Part of a small language model's weights: 6 heads of 32 (1 for keys and values).
Each number is 500 + 25 x the weight over its row's rms, rounded and kept within 0 to 999. Layers, rows and columns count from 0. Numbers have three digits each. The size before them is the row's rms in percent of the matrix's.

# down: layer 12 MLP down (transposed), 1024x256, rms 0.236, rows 785-837, columns 0-127
# up: layer 12 MLP up, 1024x256, rms 0.234, rows 786-837, columns 0-127
down785 090:523511501513528469526486527521486521510534502480490536503483488477527514515533472510495505468550515481540495486477474531503464519486506533558541499491508522444477497490484494458489492545512498480535524444527498522496471543501494493475509498475503534528449510457535483503494526498550482487446497502538521520517527523490498499494441501514473534539461500511477491480480474463547503536473
up786 110:523489510489492460503474498499502493555497499507487508472464480523535549507487477490550466524507505491489505497521489519481512536471476514538455488507522508504493492505501464506481486510515467515518482496496493511470531482475533519524492545489503519460472469484462505536496503500490453487538474515527503507511475482492545460471501512517525505494510494466459492502535533549485558461500
down786 096:550520511529518484452507494519477463493530529507509478497469487495512483499514514545531505521466479474479492491518507517506521511510503495482469521498476497464488475498526462500528499474510490443547499478481503502481467504524470468521524455532464506538520461494533495526463477503481486486494458487503505527463490533494509451535504523479572530486530456464478492516498517468483504509504
up787 101:492560517483479513498477469499474490543469462528517515533488531459524469511483468474481503458476470493515513498460501513517508492495506477512499476525464493479494537554508482466476519535449469497472465530492477485517567523516525513534503529496482523494487525493449449470472507484532507524496522484530450529467445471514459538509478479481476480497491487483522484488487481492513494505446
down787 101:501480518502505488473488515560519446468475491501492494457490507513535523464507523536483528515473522512501486503492485479484513445525458489528453543505466491473484525508498522479512479495493526498505544470537492504459452491521475508478498508478487483470487482529508522492507478489511554509549512508531502511498463541473477471498519519468501496506508534521475490509493497541475474494462
up788 110:496449480490517478517499489496485534525487512481486500513502454460492509508508462466485501510502523545516464510526524459508527477492484467512519505494469453506478507468484485509507487508502479492516492497502510511498461426486480519485487486523488488572532517514472518495479493469496481521466476490455515526512476510524510526496511535483483521489452534500513461501510514525508477508502
down788 104:526497424466498504475468492516496468481503495510511521480510524503466487453466516524527516521536459465501503511526466454536509511534482541480456517508522497487513509479510513478529496429471538491538459526455513518492490499503520523540494540491507474473472506505482494528485473525521492474466501438528532470489504476485486547542503508490515496537477515516493500500533536534510541512496
up789 092:486479459520455526500531518538485468497467517489471499484508486523518497488442520455481527571499516505484459499517476446500483492506520452514470489497514495479493500485535458513487470490525490521472447516481523506495494476487539498532480503470543489493502493520538499524472438504453458533476469517499516473483530475531497509499473536490482488558518486465515545481531513488463488466488
down789 088:485508478512513474559492487523498546482518502505459468499522502502532534536496444510462498496511522526478498487538527444480499491504484517546495513487489524510453512507519502522499546525546448505491510514470475466534510514486470487457486507496534514506504508521507491526528533499544483550520486489482562493492503510457482482503519502520481533495491450465506444535477545507510528510499
up790 095:492515492537521541515472531494497504516463503506455470506509473474495513505478526508517506516565483469495522485518502484554525507534499515528494479508484533495472470500498493521447505495493479447535495532510486510538478494528565511488469508506513486468481495486527461490550502460469485513490473531481468528500520508464493505520504522551482518486506479473503560497509476484502480480539
down790 097:501505461493504514509515498528529483490501499465472504480472513504525484475556524498491530503495478477509492515543476530513511530476503503537503515523495481471508492520478503518526492518492487563518510471547510485513476524472499483510472479496478487527526551536526451499527469483519507506489499521484542459520506471542515507494549552520492507491510522542502471532515499497445497497461
up791 088:469448498509495504541498522496512526548503524525511479504516496507470499529542491536476463514479475486575486500521512506490501526475523538486491518442494440510527523494517494488538522516481502525496460457496495519472507522530471482550493485475501534503461467531460503476494442477465510520464462487497512523469539458503528475468497471488519491490497513499523428462522474522475485482478
down791 094:526464474497511511484520516510444514480539509464459523484481454461513511503551515554474546491525456511504518529524468483489462449514474540491524495516545495472538525505527539478542520525510502519527509458487515518505514506488530483500495523518448493484523491496503476500502525452502509493528495548522511515511491479483476503515515511500496521494532518509506520474486494513512494502570
up792 100:526465485535476529525475550497507514520529460454486533522489493493495444489486486495534481519493447499506500557522516522482477503495520511473498541484524492517464501520523540524516524478491478520534508494465499556508487545549512494515512468533501470473492513515511496524472512508448505509500483479502487522483512497512466494490534489470475421491503512484503526551518506515504446490511
down792 102:509487513508472499492495489524497532517517477514490487548501517465493480503494503523514542498510461516512517473475486500476513513529523555479451520490477511491546556506486442497480442465453516535514456533499506513504497503472470512500476522487490443504480512490509472530481521509498487534434476480504474522507482472520439492477489479531532549489534459528491498506454505484511473477490
up793 101:521498505517539504530538491525496493515519507493523493524457508478521493501466517514533489518546510489520470543535536473472545508492509431498496468504504509525491518477518488527447477504523514463509541491494500505551485512499493510500503446505455524515495496482465512504550484445465479537479490492525464505493534480519511551538494553519454482499488471511482482516493505482507540455486
down793 092:503502507479487495472493474494466531495508521499519524470484496519477465539482504486504537485530576488458504499483475507523507462490528535492529532489484474504512487494472508473489475538560541501530517529470460504493513497482478558494482518495519521507542506477519516512407517526474548486537480516496536509497478511474526470496480474490515498511500490454521542463481511455488533544494
up794 094:485482497513511483524476470475516499517517475499501494515478519512541463536492524483518491461498515506534479493469507482511523516488534513503560502514472465492485536522507516499536502528510495502539495517479482472514497508507536524470488514500457490451516487491519535480486466525494498461485483508502457469471552464503452540538495562515560524521490470435509503507529501440493478450497
down794 099:518483490466531442523498557466510518507507524467514498509485535499491489520483527536499496469507535458505474502466518502500509457500533527505540485538537475518466462559505493484510477520511488529471504525449518510490481491451481471529498485517467514471477484534518478501519525517513517526465448527485483534514476522499508503507462539521531527495494458474474480509485492485477481527496
up795 100:492507445506515479480480524500516510505508503490512508496491507469500522515508453469472510482456508522540505508442478514501514437516543523492516485499550473504459492524494498525533476473516508501510499490567510468524505493527568535494478507527527477497481528471515523476509518482490525480503529514466494490522499478550579527496521514468498454489479492515496491471500560481504498534516
down795 102:506461517466476545524533508472488502500511534502486494495490526507508505519500523501514514548480462486503511533488501498483539530476494504490504476487494466517521553495509517440544502496463494535506523496551492487512520488515468512494483489447496489531466532531487551495480518451488483544504519464452483460467523500496509528478529483521534469499481537455464486491476499527509479508498
up796 102:513476500499505487495460516535485545529507511492469538480453547449524438495538493531485518500496474484472536500460492524502483513508443482536524515532495483461529498468511475510531518474452475479450511542449489524511465482493489435536457518526427540486492543493480473488518468506506474496542534529508466473489531511521504467560514490470496514524479506495502491488504497502531484489466
down796 098:509495483506517461473545542452511495511532492504490470534521484501524534523486454505504487503503457476527472502463544498550516475516505542505530464503488525525466462490461530534508484502517526456476485493539508531530518480498513519537517492503498485475472475490477478545497503501482555453483505477497557514442481490467543508504521482521526489465501545462504473504489540504520477507507
up797 101:488514500499510515551464499505495457473493437528494499492504459460510508534535466504547522457519472448457520502479504487539522502466504500486516487560491545488495465555497490519533529492454500503482503465509497495505535508456516496504496549489473504479456493483509484534457496493531483541490485460485484499485498477533513545478562461490490498492523460523459489473494511476518477508499
down797 097:466470523506531499496490473513485540535493435496500532535520496510545524537534485478507541527528463425459507475537503484518508486504491466498492464525467553495509480486441543545496495494473470481495484485497512506475490521463512494506488503534484509534500494553532443481506503499509492547533489449495499468491507520506500529507437503540463444501510577515506520507474496468519504502498
up798 104:546521505497514513495480520487447497441500509505494501544462499471487466473531504554497522452489501545483476511544530491522482528510470470471492495513519457511475476487491514518499484449484531524443556518497493494509450531502473483469475466455474489503474477481517464493537500488494471486512484449480485464550519501495474517452516534500497524495472520506498480459482490508508526474486
down798 109:483484426561525526495503491516491497517514528480489506515529541540497465510472473492502512492532531495477529508501496501506470525543538500525507510496497466524536518468477520508461486525489529528521474523506502442495498488534480519464499524524479425491494506470513496467502518476501487499511483492493494519486454551524511493544502454523496518498478497507481483498494526525475448530503
up799 108:492498514503489509532491487471493517521491501509507448505420474469524496536511532490501509526502512500518482515465539538492490498473506452501530524489530517504474509546508540525500521475496462509510549507453541522529480452513494540506508548504492491510520499473458492492547459491453553533487533492522512458503484522463507471506533500557473495520502485455472522549479459508489486510504
down799 100:560513520486520504506476503513506528496480489516504467543504475508500489488525510499523491558498508513456466487461503495481507484534537516484554483504463492481538497506488517511484516504531538483529485540528501492530488531542510504495521504538507501483508482546486474487569511527548508485495501506538505472461511451473495495470474559504473505464484487482501487519506508499518476507525
up800 100:522533498508528495509479485528504497466509551498493482523492482511523512493467513502527505465504489476487494487561486499494478533528475471542530504507492487563497474449494485457497495502454449565473459524514503500492511538498508485510507474488497524514479551509480519457497473465490494511504526496497483499448505495545489549462548494510498495494490537535525496458467481512493503509471
down800 099:509493487491454459536483477514493517502491518453511511433507505502490520507507472485530481498515500466525485520512505520496517487435488505468536535453506527487484507466503470482468491478480464470514523527492464479477542468526499491469521495515496484520498490540478513517482544476488470522484517468493492456506499487515507488526516505498517480545528462497480475517497500484494509473558
up801 102:501464481451478539498480498508522533502484533538475526483512454519516539455549493515504497469530521499501517468500536492502504508506476453536453445493553487522464552507506491529493502497470499528501452472448459540450503510494492487470528513498492506501518515514502531468506507502488462486468507508530491475491487477512547495506468489501507508529499473506495482500480451490506524506494
down801 097:562498461538451461516525514506443470498493534510486511503525529444536499511532482485509440467477464514526529442495496516478492500495490476440488510488477529498503495504481478522503455457488494481504469537488504549549511531495549503521553496506472476496485444509512480481509515503517501507459515505563504505438522542505489502494513497502480518472497542478516512467500507510484487475482
up802 095:477466475509485492484520507482489489482523538500472497505549497508478500523476515499488516529469501510487501545473521468540434512451491458481551491496478481511455534500533512480529493479460465436453550521533505448533462501516523495494487507516484478525489468484501485487535545468512522496505540492486523469536512504507502503501513528507463459523496505519520482512490499481532529503510
down802 097:457488544496490501470490504521492514497479499495480476542503498489531522476489492523492517534469490468468481477516512495490529470461482517480508508490527531520484481504492483482488452455503436482475522503541522484511501533510497485475535506481475479465521509475507475493506483469504484525472551501466523508497502477514501530495544492499530526561499511442491469532473487501520496470528
up803 105:536500478483522454510481484486523500472550510498502494501468510516509469496469521497532501530491541525483527519506472441502513474501536479523497542495524491525512502518521530447509522485509514519491538496505505538543494534523514483491504472497500514467466514463533509521508538514480528465516497509473491479517512472514469527573460517492475512519487528517508441529496519494466518480537
down803 106:466505511541493521500518554535552536424492461514452463484481503514487496495494482545506498510507472468496503530496462479494449505497524487471498488507522473522486512482539509511520524522503515537482477496480466483465510501509460428478489493544486462502499512517509480488548467546497532516495501506447507503463504456480469486523451502533465492477491502519514518529495532518487517510513
up804 110:501496526486498527523485500472515498526454515507452488514545471487474523451538504502522507474537508509483482504469509569496528498460488465492541492481498503469433523493506498562481498507512509487527478467478546477500480510519517558501492496498506503542518457496518517527479524487517468468531486485478493538524458483519529473503507485497526482490547499499480492499493468464463470479512
down804 092:514532482498494522477497492516509475519517514512537492518449546493492459507471530503438539517530499504510513518514513507542498499485522480477485521518492513524521477504489482462461514487538510536472517488532494510510534492490527492428531489533448500514502494507507493466512466521490522563487497523501543508502520520547477501474517487494536506554493510514482530514531499520530531540494
up805 104:469440502503535534460484484513467517499488468490516541510476493534518504533494494513479521534499458477495479506519508502481479508526477480534536476521527490505477522524481513515477494500446507465508498521514462501542535515493504536533485511462549466522528461493468518492510427476534518517437485494528455523493508487428541509543513498561490517518465552484494519518510470509518521504505
down805 103:511536460546455524504506528477525477516463470532501510478508491494489498486501495474487477509524463463536515522505508473491491561526494526453527482490518480490492517525493488458495512428460502474530465480487496517495537527488465546503526480489515514484496475420488516471522458503534508461527512485513494491421521489531506499478490496481498524515482476554540506514546496477490501483502
up806 091:495510497515527509511501512503457438445452488455505488486524470476485501533530460489509474509499451439520490528555507486498475525531507493514505480497494477544505462470534499542479475527508493547498521484505574511491546547536475476531491535492506490483532516428498523548535473510531447489453496488524496483480511495574506520493531501520519533482522516521512482478513498512538469497493
down806 093:522492495475521496523480515517493530509499469535515517551542449484497486497443488513528553491491530524506511517509483543482506500459499457485482450452500501501514493524442484529498496483515514479500460472489462491490486499448513501501527503505521529516506493502463466553509483544504512477507486491494481478509534473486481527503537477529519511485528521462453526507507527466445506472443
up807 111:497553502494503489546555485505532495525437495484491484542460508520520533479492540456459481496467512457500484567498520508515467463444525504514511465509483488507495436499480478476486448518515497473528483526488467531505480475526489446485483507504508522489518502458508523505481501474516450490473486513494491511542515497473552487481508524504473524544528490515513500487496490511545514501541
down807 098:553448498476498513497481492464497522522544495513477520481512514507451479500505500517563497543514515506508520505474497451515485509544522483517488533499508477471512514481474508480472507498451461522496489579511462499506504537467512524543491468507506464452480503457507522502542524474485511456516546501525499490512500511497478482524512522541512523511511505486504465505520456491456532535474
up808 099:493506508580489495528491497442536509518494481502503478511507496460492486513535481491459531494495474519451477516490514497522504481505497461453535515507529437520518492532515508523505455477489518481511487487491524457456509496512503485529476462478455474493487512537501531478466434487483511505506490524521490511496511530523534487522542500482489484502489542538526488486517517436516466477520
down808 102:518536526466520488442506496535504501475497520538511478512509476501536502527454480533522475507495519499461544457465476521468468531528513511472506533527524485496485533486465480509509500533523513517476496477457513511506465520472495464490510520507454514523508492505518507524470507527492511450492496470510473524438488515499508465503513525496495547498505527502570505514493498498515499488452
up809 101:473519550472498474457542498477515498523527501502481503523496495485507518510548521506503500533490491493517503496521502519468486510506541545510478521543497496510485455485482515515506483488495489501471487546506497469507466474515557498494545524520519480542474486481496520516531522546499520506516511516509429550455483479545493490506519463505505486523482498510484453474518474471451480493526
down809 107:454459505516492504506479529486502493495525455473490514518483484469460500548490500492451523533532472491495507511492500462495429487529533541545464494489531498537500512516498535471506482503503489457528488489513501472509462494488517468524473514504484473509541547531500501494485518496506442505509501494513500510488538453480488488514480508483500529496499535513494535516526519473493491526507
up810 095:518489490525469513470474451527519498474460498474511507534517518555458519514522509497504479468503542476460484486495540482508520543508512523477563522465508469529520519481485508519508520506525496521533484476480491507524478456516545507480509507485447491511524478494448501503482500502537485542503548459521511533499485445520519517538458500522493504537461496536508465475483468519487512490494
down810 096:491514559506507524501477549547495535468503466485483502489522499501495513519484457531532493507476505479498512471509496519506504453507478541547494541463493500525529441541488525552475489543526531494511478507515514488493488539482520510517512474507535472493455494476517476498499499515454460477538512493536465503476479482478458486493487520491512496483495505485556546502487470482509517477554
up811 103:533509466500493500488507504504487525479524518535518493496452479512512491500541528531484505546488489485489502530516515452521517495491496496500501500488523518520536522511529489501481475488496535522505466466477501495553490514482482498460496500520506477535548537484542522493511505510478499495508514467463503546527488526509503503502521507520536487539518486493482463516511461483515487486508
down811 107:519507484485497491524532473509516454496508495499461481499516533475506487495488520499450510543480481502525503479508461472527472456510443506469514491516445521481461499479508529491487503524534494492481483508526509474507510535497529508475500492526499497524522556498488487492498521505461455483486518493490497548502495537517481508455445495505519492524523495520444475485459513477533484517556
up812 090:505478467498440512513470490508466503506510496509431489529452554501497510507454479487479532517506496469507489529518521508514521480532524558519508547490536488520460496501493472502465461510453454485509463497502504525483459560511496443498466468511512500482511522483488494525544446497514470490523519496494521504467501471459481450514497483517525475514440518507496506526507473470514476493523
down812 097:506482476505497471479522488488515499481493496497451485510535458498466511505481476453512483467490515504490496469496508537537505513520510514524519455539471468495538502487449518491510498521472502495462524499482538487510484467466522492544490452487530473502472508503479526439467507503487512516514522494522502481525460485544558523498520457502478497518516489510529550509510533536492478483480
up813 110:448532528520492478476565508513498511466507477445510521478521539466428522502475503519473512488517500438523458517450516521533530485490510496496477510532535522486478482551498507506506510500527516516477513471515507491551478519480493516535516539503487508506478488461480462461498452531547490478545486491503525541478474474494520478555493502497510477518477491522478493491483498480501537485483
down813 106:503500522519455541526452497498469496501529518518466511511477497495489484531481508500515500513480468508478534470512458456512482507512488527527483483531507498517521540483529466537500475467494492498517423503492509452507512444479519524505514523545515469529472506499519477502532479482466489493468543467515485471502512520514482543510540508532446506433485534456472471491521470468485505465460
up814 100:443528466477522540518480500511522490545524523480524482500504514512487464496519514520530532494492518507572464519510463509524475495473503511512526508538517505511467496476501522522544503486451500462523505540498547494478555508500479513528527509546499504491494512574492533476468485506467469453527504488454492475454525480518553469510507502471498531548465484526480524496528458484520516518482
down814 100:570465485559513458460539473517490501513494495511520512521533496526512535524509486495477526494500517472505513472468498504573498502475523501492494470499467495489501476545535484482490474526466473487511456525498496463487532482500469467521459524502500507554496478496436500521523503506528497486473466489458483520529513503492471510492526475539536478517479498521536453469494508496523477514507
up815 101:525543522540467471491466544496463483509531456453508553528517479480515501508501493510501465519514479481539480481527519477489565564451509529498505500555496478500509494471479515458524481528503513461494479526455486480529505473482464513477479470540541490513542531492521504535454485488494455517503517469478486478490518508461488513520497487505525501505482484497493505504483489484501471476491
down815 103:531529527489514516540526525483469488496476497478487457518491531472508506464523485560553516506418466501535508509507506467503556517532514531501504446541507459528548520517514502493515524507501490478479461504487504476468500478510498479538509504487509486510517486518480486504572469502509538522539519532491512474512503503518515449488523521455495458496453519505497506504494522491519486543449
up816 102:505468528486509524491469502520538527484540500523468480485545507490502516509515514500490513460538500555518515483517475489508526508502525487508511502500439480495454523496513476474509539489507509500509510506522525464520516464548509520445492492481486523505494492485504478495515472492463472500477493482480439466501482495513473494497484505514494465504419496478531471525475489490511515434457
down816 102:541502487475467508482481484469483474518540478454498519489486517506483514475531475515449521501470499469531519510516462523458473524452485488450490506505531459535510419499503504482467496488515501525484504499498496483510539525482495498474511516498540484537478543492492503520520510503522529510474462551494489521475511479461495508472530507488489528488512509519465516471458504539495505525464
up817 089:495510508485504516544522448506483516487486485524469492512488514445529479511532503488538480471504538522507474506527516502486495513524512458471529457490475527506463499496458475495508478464516496505507515511488518477474457498529534478481518506451489505507498518441430494514504516508461476525472500479479513506470495507520476534537496525459511537532511517477514534496498480523555501487530
down817 099:486544467468498446473485453537494591520498557524483545509455496458491462508528479516464512507484495493507492516521556480457475504481488476517450480530514484536498522491510515523460557466531473497524515472513466502515483465493473475490491517508503527525518475492511464548525493533514532485465487509473508494539490540479492439504487473529464464504491483473491468531506490498465453488545
up818 107:501448475480522483489542526498522481514464529474470491450506461471504492507493522532486493500522475492524490543497474461488510515482498497512497505485493463483540506485476533483519503504535510456511488488469512522466547489479572493489484483497478485514538515463453503541508486463477535492538458495511501501476486497516487469492497506484486465473489471522519502480524507466509497488513
down818 108:495515482520527524503467480506494467520525516521496528457503514526471556456466544493523520509486519480467498513501498467524520537549504538517461472523529506489498500492512468525457518508459492500481461469546501528540496439523498475519518469483556499523442515479503513539495496528487529530505532490468529507466524482506541529482497477469539521484524490512512452491451500529456525483522
up819 096:527488446504494445515490483490461474476487537481466485498448460483518525510475517497515491518481488481518521499451481449529514484507501511489485502475523491511521504469541471473522461515522509532543491463483490531510514525489507497488437498464508520498445488518498492511514501445523500523495461499514539440461489483522555514508519542519485491514464468488466497466523527505494513525521
down819 101:500454508555513509487481515505494476533476492505506504494504525472499515500482475445538479514529505504498479523551536513517491497518501498491514525529545545466473470532471481516516489511449495487536525482520485499498522479516497442500525493511509534521490520503468532522494512516474504489507502503505468531554520491491499495508438479514502501490493501475533528511521498498527503510528
up820 101:468471473489473545486507468480476475480555495482501451481466512487488481507545486513492485496523518528506501499501529553534465488505458488517549455516477479446488478513477452501523507490505520508465522520469505524463509493508500515468508472475512507504495531531545510495494547475518499494520522521541475509526536476555489502499483509489470499507477491444499504497526530476464509485511
down820 102:503504494482503472536480434479460497555492484470429538480470457517507461496506484466488484515487515478508500488495482556496467497517535475481501487492494490513490444523536505522535517490491541486481524502525527514488482469492443472455510498515515542517535499451496535516465514489487518458575536510495485488496482488495509499469502494472522508529511507478528485490448512468513504518513
up821 097:526503491523529496540490469510496533551463515501491536489504460506509553457509511538492479528528522490525501526501466500487468508542492497457515489471507508546477524519501494493542504477478472530500487456547484544497487479530479494505491488477513534495533516483486477524506490457514500545500447501498511536539481517503496529509526488481530545547506483498496520463503484537471522472490
down821 100:478507534516492505492509488470507468481524487510487491521523479527557429524507507501515494517520529476481506495472521510515481499472509506497529502482479508520527499470497462526489478514510519553504491569504511512510533504534443521471446531533487504484492528505542518453496477472486499545528526474472520423523508510513499470480517448533499508494486500547526472558509498513521440505495
up822 105:503518462473522455524500486478525534503491516454508498495468507483471525505479523470531507495512476468515536488479470500477509565529543531511523475491518540482556533470503515533448530460496483520482504507484518453511516483474501535481498512478515487477514465454516487493529447510499527520526496490476512475447483484482559508512517490477490497498502535496510463529507505529501517535491
down822 104:486531519504524446494471438568490505535517524508468501466527540442518529528515498525525514513486556476480512532501519481544501512467513489503513494500475527550517531506508523492468486465461531472481476504518473511507502511535473492495452494492495498492490490516543508484469534500508533531468447476471505503494519493509523478508458516461549529505550505482549497502498518530511539470499
up823 110:449472503458455522483483489526497448503451521526551523513483493460488507541538512483542546513517484484524417484501473492513478526452500481493522505457522502493491546498544473479466492494528510508511522485519483495501551510506495466531525549504508482534529457473523510496485523486465549455486484507534500479515488499516485505470495477485492517443441528503519506482471491510519504518518
down823 110:526505526526520483491495503518474493464462532484496518520501502533497521520533517516537556512489535507486494514518527487494481523557496491497503539495489505512476482482505506497478456494454456475493498494467480557475527462488472482535515520514461463477499477483474488508508499512463520522496510555497444490528490498545491493516521527482549496490478482521548467502518458510524520536503
up824 096:494518527472516490531464512498460500505503488550503497495469501504549514486471492505521499466511549479553525474495499468490524536464518477438486525562467530500527445528529475488552520488511502507486520502463458496504539543505541501473519499512492533521531470548518491528509520489467503516476522512517463510466515487516531464537496512554459524479462513527485529492527521482482501478453
down824 091:510481541498508453503524525523524546498469489500461498483500505496506497485550498484498502524479513473471509552521468498441509455460514550486522459497511489481519460508497490517468525506503511458482468437508511481476502512463529487499481540537511507486475519581498503497511487495532468500550524509508523473468473506482476545508467501453493479524505466509482515496494502506513516507543
up825 110:516484456474503552495511500484509500498556527521463491466510484531505571430457543500499473530490474500499506507487485509490510495479498483522497506513472514525489523484489475520506490495477462494536511513480517510484500462494494493488497482480484512541498512501511489472519543499502501509512438532489496474491439452478474486530498467439490478526562505491547470504532539491493560491469
down825 108:500467546488517523472515537511446464480499476504507491445509447540483521521489521502473495481495480527500466503535484516454547493516497494528527469487498529514525520460495470543482534514488513510489507496483467505504508521467472512562525504532518515490481494526540486473515485436508490492475492536525522495509467486525496487530515525535503498460505506509465493451483498521542424528499
up826 084:505477510498454498469528489470524521497506503479483495494532483530475511505527494468483510494471594484549478502480485525473458538527475484482519516516490484519477507520495507479473530519472509462510504528521496505479445540491480483492479467495491498505514507498495493513500486472510515477552524502490492499455497468488558523472521520535512495511501511497481498524476530470541494500497
down826 103:486514532465519511515537506493540498454495528549474498495490454494441513445499466490491507525492487507475518514486501522460447563523567503507497552535520523467477478473492464492512527496516483504528526497534488493477472493502514490478479495493492488491512508508468518443538500480541460495467466466502493516506466479521467503486451526517467480494447464521544467510522504505491481526518
up827 097:519504502473514545501520493497491517459471500484491515517437465550473516547486481533465519544502512511493473453521516506471535491459497493570537520520479502493533505508495549530515494550511499510468526519467522496517474517518483469457454516469523501538515519497485526497516452486530525518490531491521489493504490481476564461474547511524499463480501521489497486503498474485460448494548
down827 101:517502495515472483481507521474451491505464531518501477521529494513452492470455496518487508526526509514492471499510533490516522536521471509505478494557480459521489532495521559511487505545534557475529530521473512492511502493471472562519524487507504488500487518446448530487452546475495506505500498491510464512450492548486547469500500548443465546523517506538537483509500454531472531483499
up828 101:491499454514513474550507513492505477524510483491516470535480462500478473537491510497497500512499477514502491454457467499500535522526493500504502482510484479525470498515513536524540474491468494522472489527500494454518472540496502508483515527497495503482497509477487526456505502502509537494536495520508500528528500540490481560520485563510502511530506510508495498495530512506559507508510
down828 103:494475464498464524523472488463461554492524487467499507514436502487492484473520524506482473483535499543516490488457536479496512487510503484495495521510478514498452488489505539458495530489491464503533527523501486526528490496491539470483528501495450495495498470515523513548491482508533520547478542503478518557532484527517512477533514529524541506535535505510485492489471458494525461517487
up829 107:525482470493561486474493507508474477483508508512509487431495523480522527490484535501524491473458484494526506477561472519464507485528485504467542512529519501517528490477523499497524504460479491481499481519489539460491504534516499526499516519528498484514507535499481503521482459509529528524508535511550458449490544494468540481546522483497525490455506547492518482519496513519546516498493
down829 108:502514470501502541477477502510543502473487512479434501525506463461489518561470509440524483491481472462516501476525443495449510449506461507466514486523514518505493498481518505496482480513537495472491528516515500500461506498482478495527517518486509495467482553451501522527539461487522484491473524511486499509436511540484516480521514457495481527528478534489525494502481561513497565492482
up830 092:529481517506506494505490476503526528537512472509487558483484466506515490509506509487505442494528493521488523543474533520495505552524480507486505458493480479504528500495562546522509475503483499497516492539510528531484509451536502493500476510464513496504457521527454489547505455496477506516486494474570471502506492562494495540478492507507501514455499488484486495473481524487477513498512
down830 095:515495480468534500506503549518520497564529522507504529525485475494491497509512498465495450495505485487471477496534572523522474513500453509476465486505492515488562541511506500554479550498517489482512509538522521477494508485508478495514508511465451551461511509512481523469485580479479503486550486502473505499481488500469519506486543500532517491460463503507478461521470480456537525508515
up831 105:453449500478482544504520520441534540556567532490532490529511557463512468494491505499487534457489469496519491512522485489480480505489487478503556495502502545539506499517467487502498485471502485516518486481543523501512509504477465534513509503483527500529493467472535504524498495515516507473489475530512510445507494511536488474517483570532466527472513508510539509497472485531507453465519
down831 099:503511435523501478510538497512461495517494490494497460471505494500487534472513463511508486498462497475531506521514530492523489504526467482471547508460502513490484484504507490511479514506474478464527534502524479482457497443481509476506538483473472538484443508469517477549511564529510494524488495473503494476526485499500487524486496426523533531487483485526486509509523513519475537501509
up832 091:450537451503490479511519454503497496462541491525488505513463474489482545493489475479512491487484513500513513541481474486495479526477453483499512473503503504506529508497470476450506497522488516509495476493531471537483482477521519499537491511452495544495505496494500504507557490526524462494462514539490529517487539485459509524494499480511500576530491531557505478490504477538484491484496
down832 102:487471482492499507502518536483512502476467482512526451541530503530537495506514478441488523480497487487511462471481526492489469542449414508511451487473466472501519486461481478474534495514539468530562512490553499497444469504498455516484495477518505477536487524516516510493507498476510505460508504544484520494480478528482493540522519518528488561501511538483502496563478493491492479540549
up833 093:498482532480499505483508490490551475492530469488512515489495520474498488497534500500516501548485489523504419496463508477506499475505509503532526478516492494541483528496530480504484550495517509490500547511492436465488528510484528495501487417512511491512500491496534492502540477529460460505499494486486491513477497485505476516486509478515478513458529480517529512542496526497501529450521
down833 092:501531492499480515471498445498543501497437494489510510446565514489509502508456490556445484529472530490490540506529523473496502491487483482504518473530483506508511509518503468512469499512537502491485522478508520473481502521464517486483502544503512471502510529507527493574474475527565509528484491485501580458523515469458513501545511504473471503518515509464473540455513540503491503525496
up834 102:464502479536552534452552513456477483483535539528479479485491473517496464455494471559501532522526487478542496487470476516522485524500465515475507501536518489459486499483465465500467489523485500486485481509461435514509570444481473490448490507525501519525499457435541504523483519528529535481488499470509507518480490471503493483556518495496536483486475535479483505513513507475506528501495
down834 100:478497434486482479509528467482523517492464520499518522520506530524508482524499518492515497482478492472513484507501457516484548503521529503499478478495505512519493504540512509511488510476486478533471508509504445521534523498512491492491453494552461460482496464490511463513541518500462479507508503473541451501493519530538477540482486480486458535475534513502482529482484537489506442462480
up835 100:468519519473490559529463482503507473527501498518512497499444545542483483500512527517489460487511480499484550493508500495490511515532500468462533453476481441527482494480487482509482484512501475495512515457552538483505509507493546512450480478450490482507509481505485542463481480513509530500495492492520500502493494468492503523494504465556480455554489520482479451512533503534478482515480
down835 099:546504511475461509504502518513506564561474479469480486505512533454487472563473492466451561435491488541474502460508507481503494482478494497509528523561515522510473508491479506516475505501502522472520491522502510497500506525469523468501513519510487485432501502523450529501523514511525515504510552511544520527508499486495488498505476560504532497530501473501480501502489491494506513525508
up836 098:510496516433508507531521529521490523462516534489473515518524486515519538536498491514492490494506547516495524513499541461526522486502492531477522484486516515486476503527510510475485477504505558476538476456528493490492457509521468525511509506549456475519435501493546481550521502499515481486535455479532509545493547516544486515494504492483480475540478504523463509494538473489519486457538
down836 100:558488520453471512520501480419492516492519501488556503474508502498501541515555504499479508494510473517506489488477525517488495463525495494474480521478532513476518523533497498509560508532497501491533478511496471479510480554520470470467506472463510482558475520496522523507487511513499493461510549513488503490562481479527474482436474517486473525461521492501543533468489497519508483532525
up837 100:504502495501473459535497509473525478500488522531495457498494485452447462498541516493519485524490516483466509489470487529480496493481494499494493512512513525465487502495512520481475492456489521476492494478525483469519489516496506515512493498500485463488507473495437472453492485479501531493509514465583470430452493499514477498527506483542496557523460539535476497541483524526492543457518
down837 096:482482549554469489488552511488497504464525489513538547469527494507491523521457511520494487474469479526581502473547499480527502475526518479513524508467461466514550475518500499508523493500524487514500501531514535534459496466487531488479500527541497510512515516529528460482501463465503486555512438483461501456508522521483521481514496493461480489478546499467498476407485485498524490505486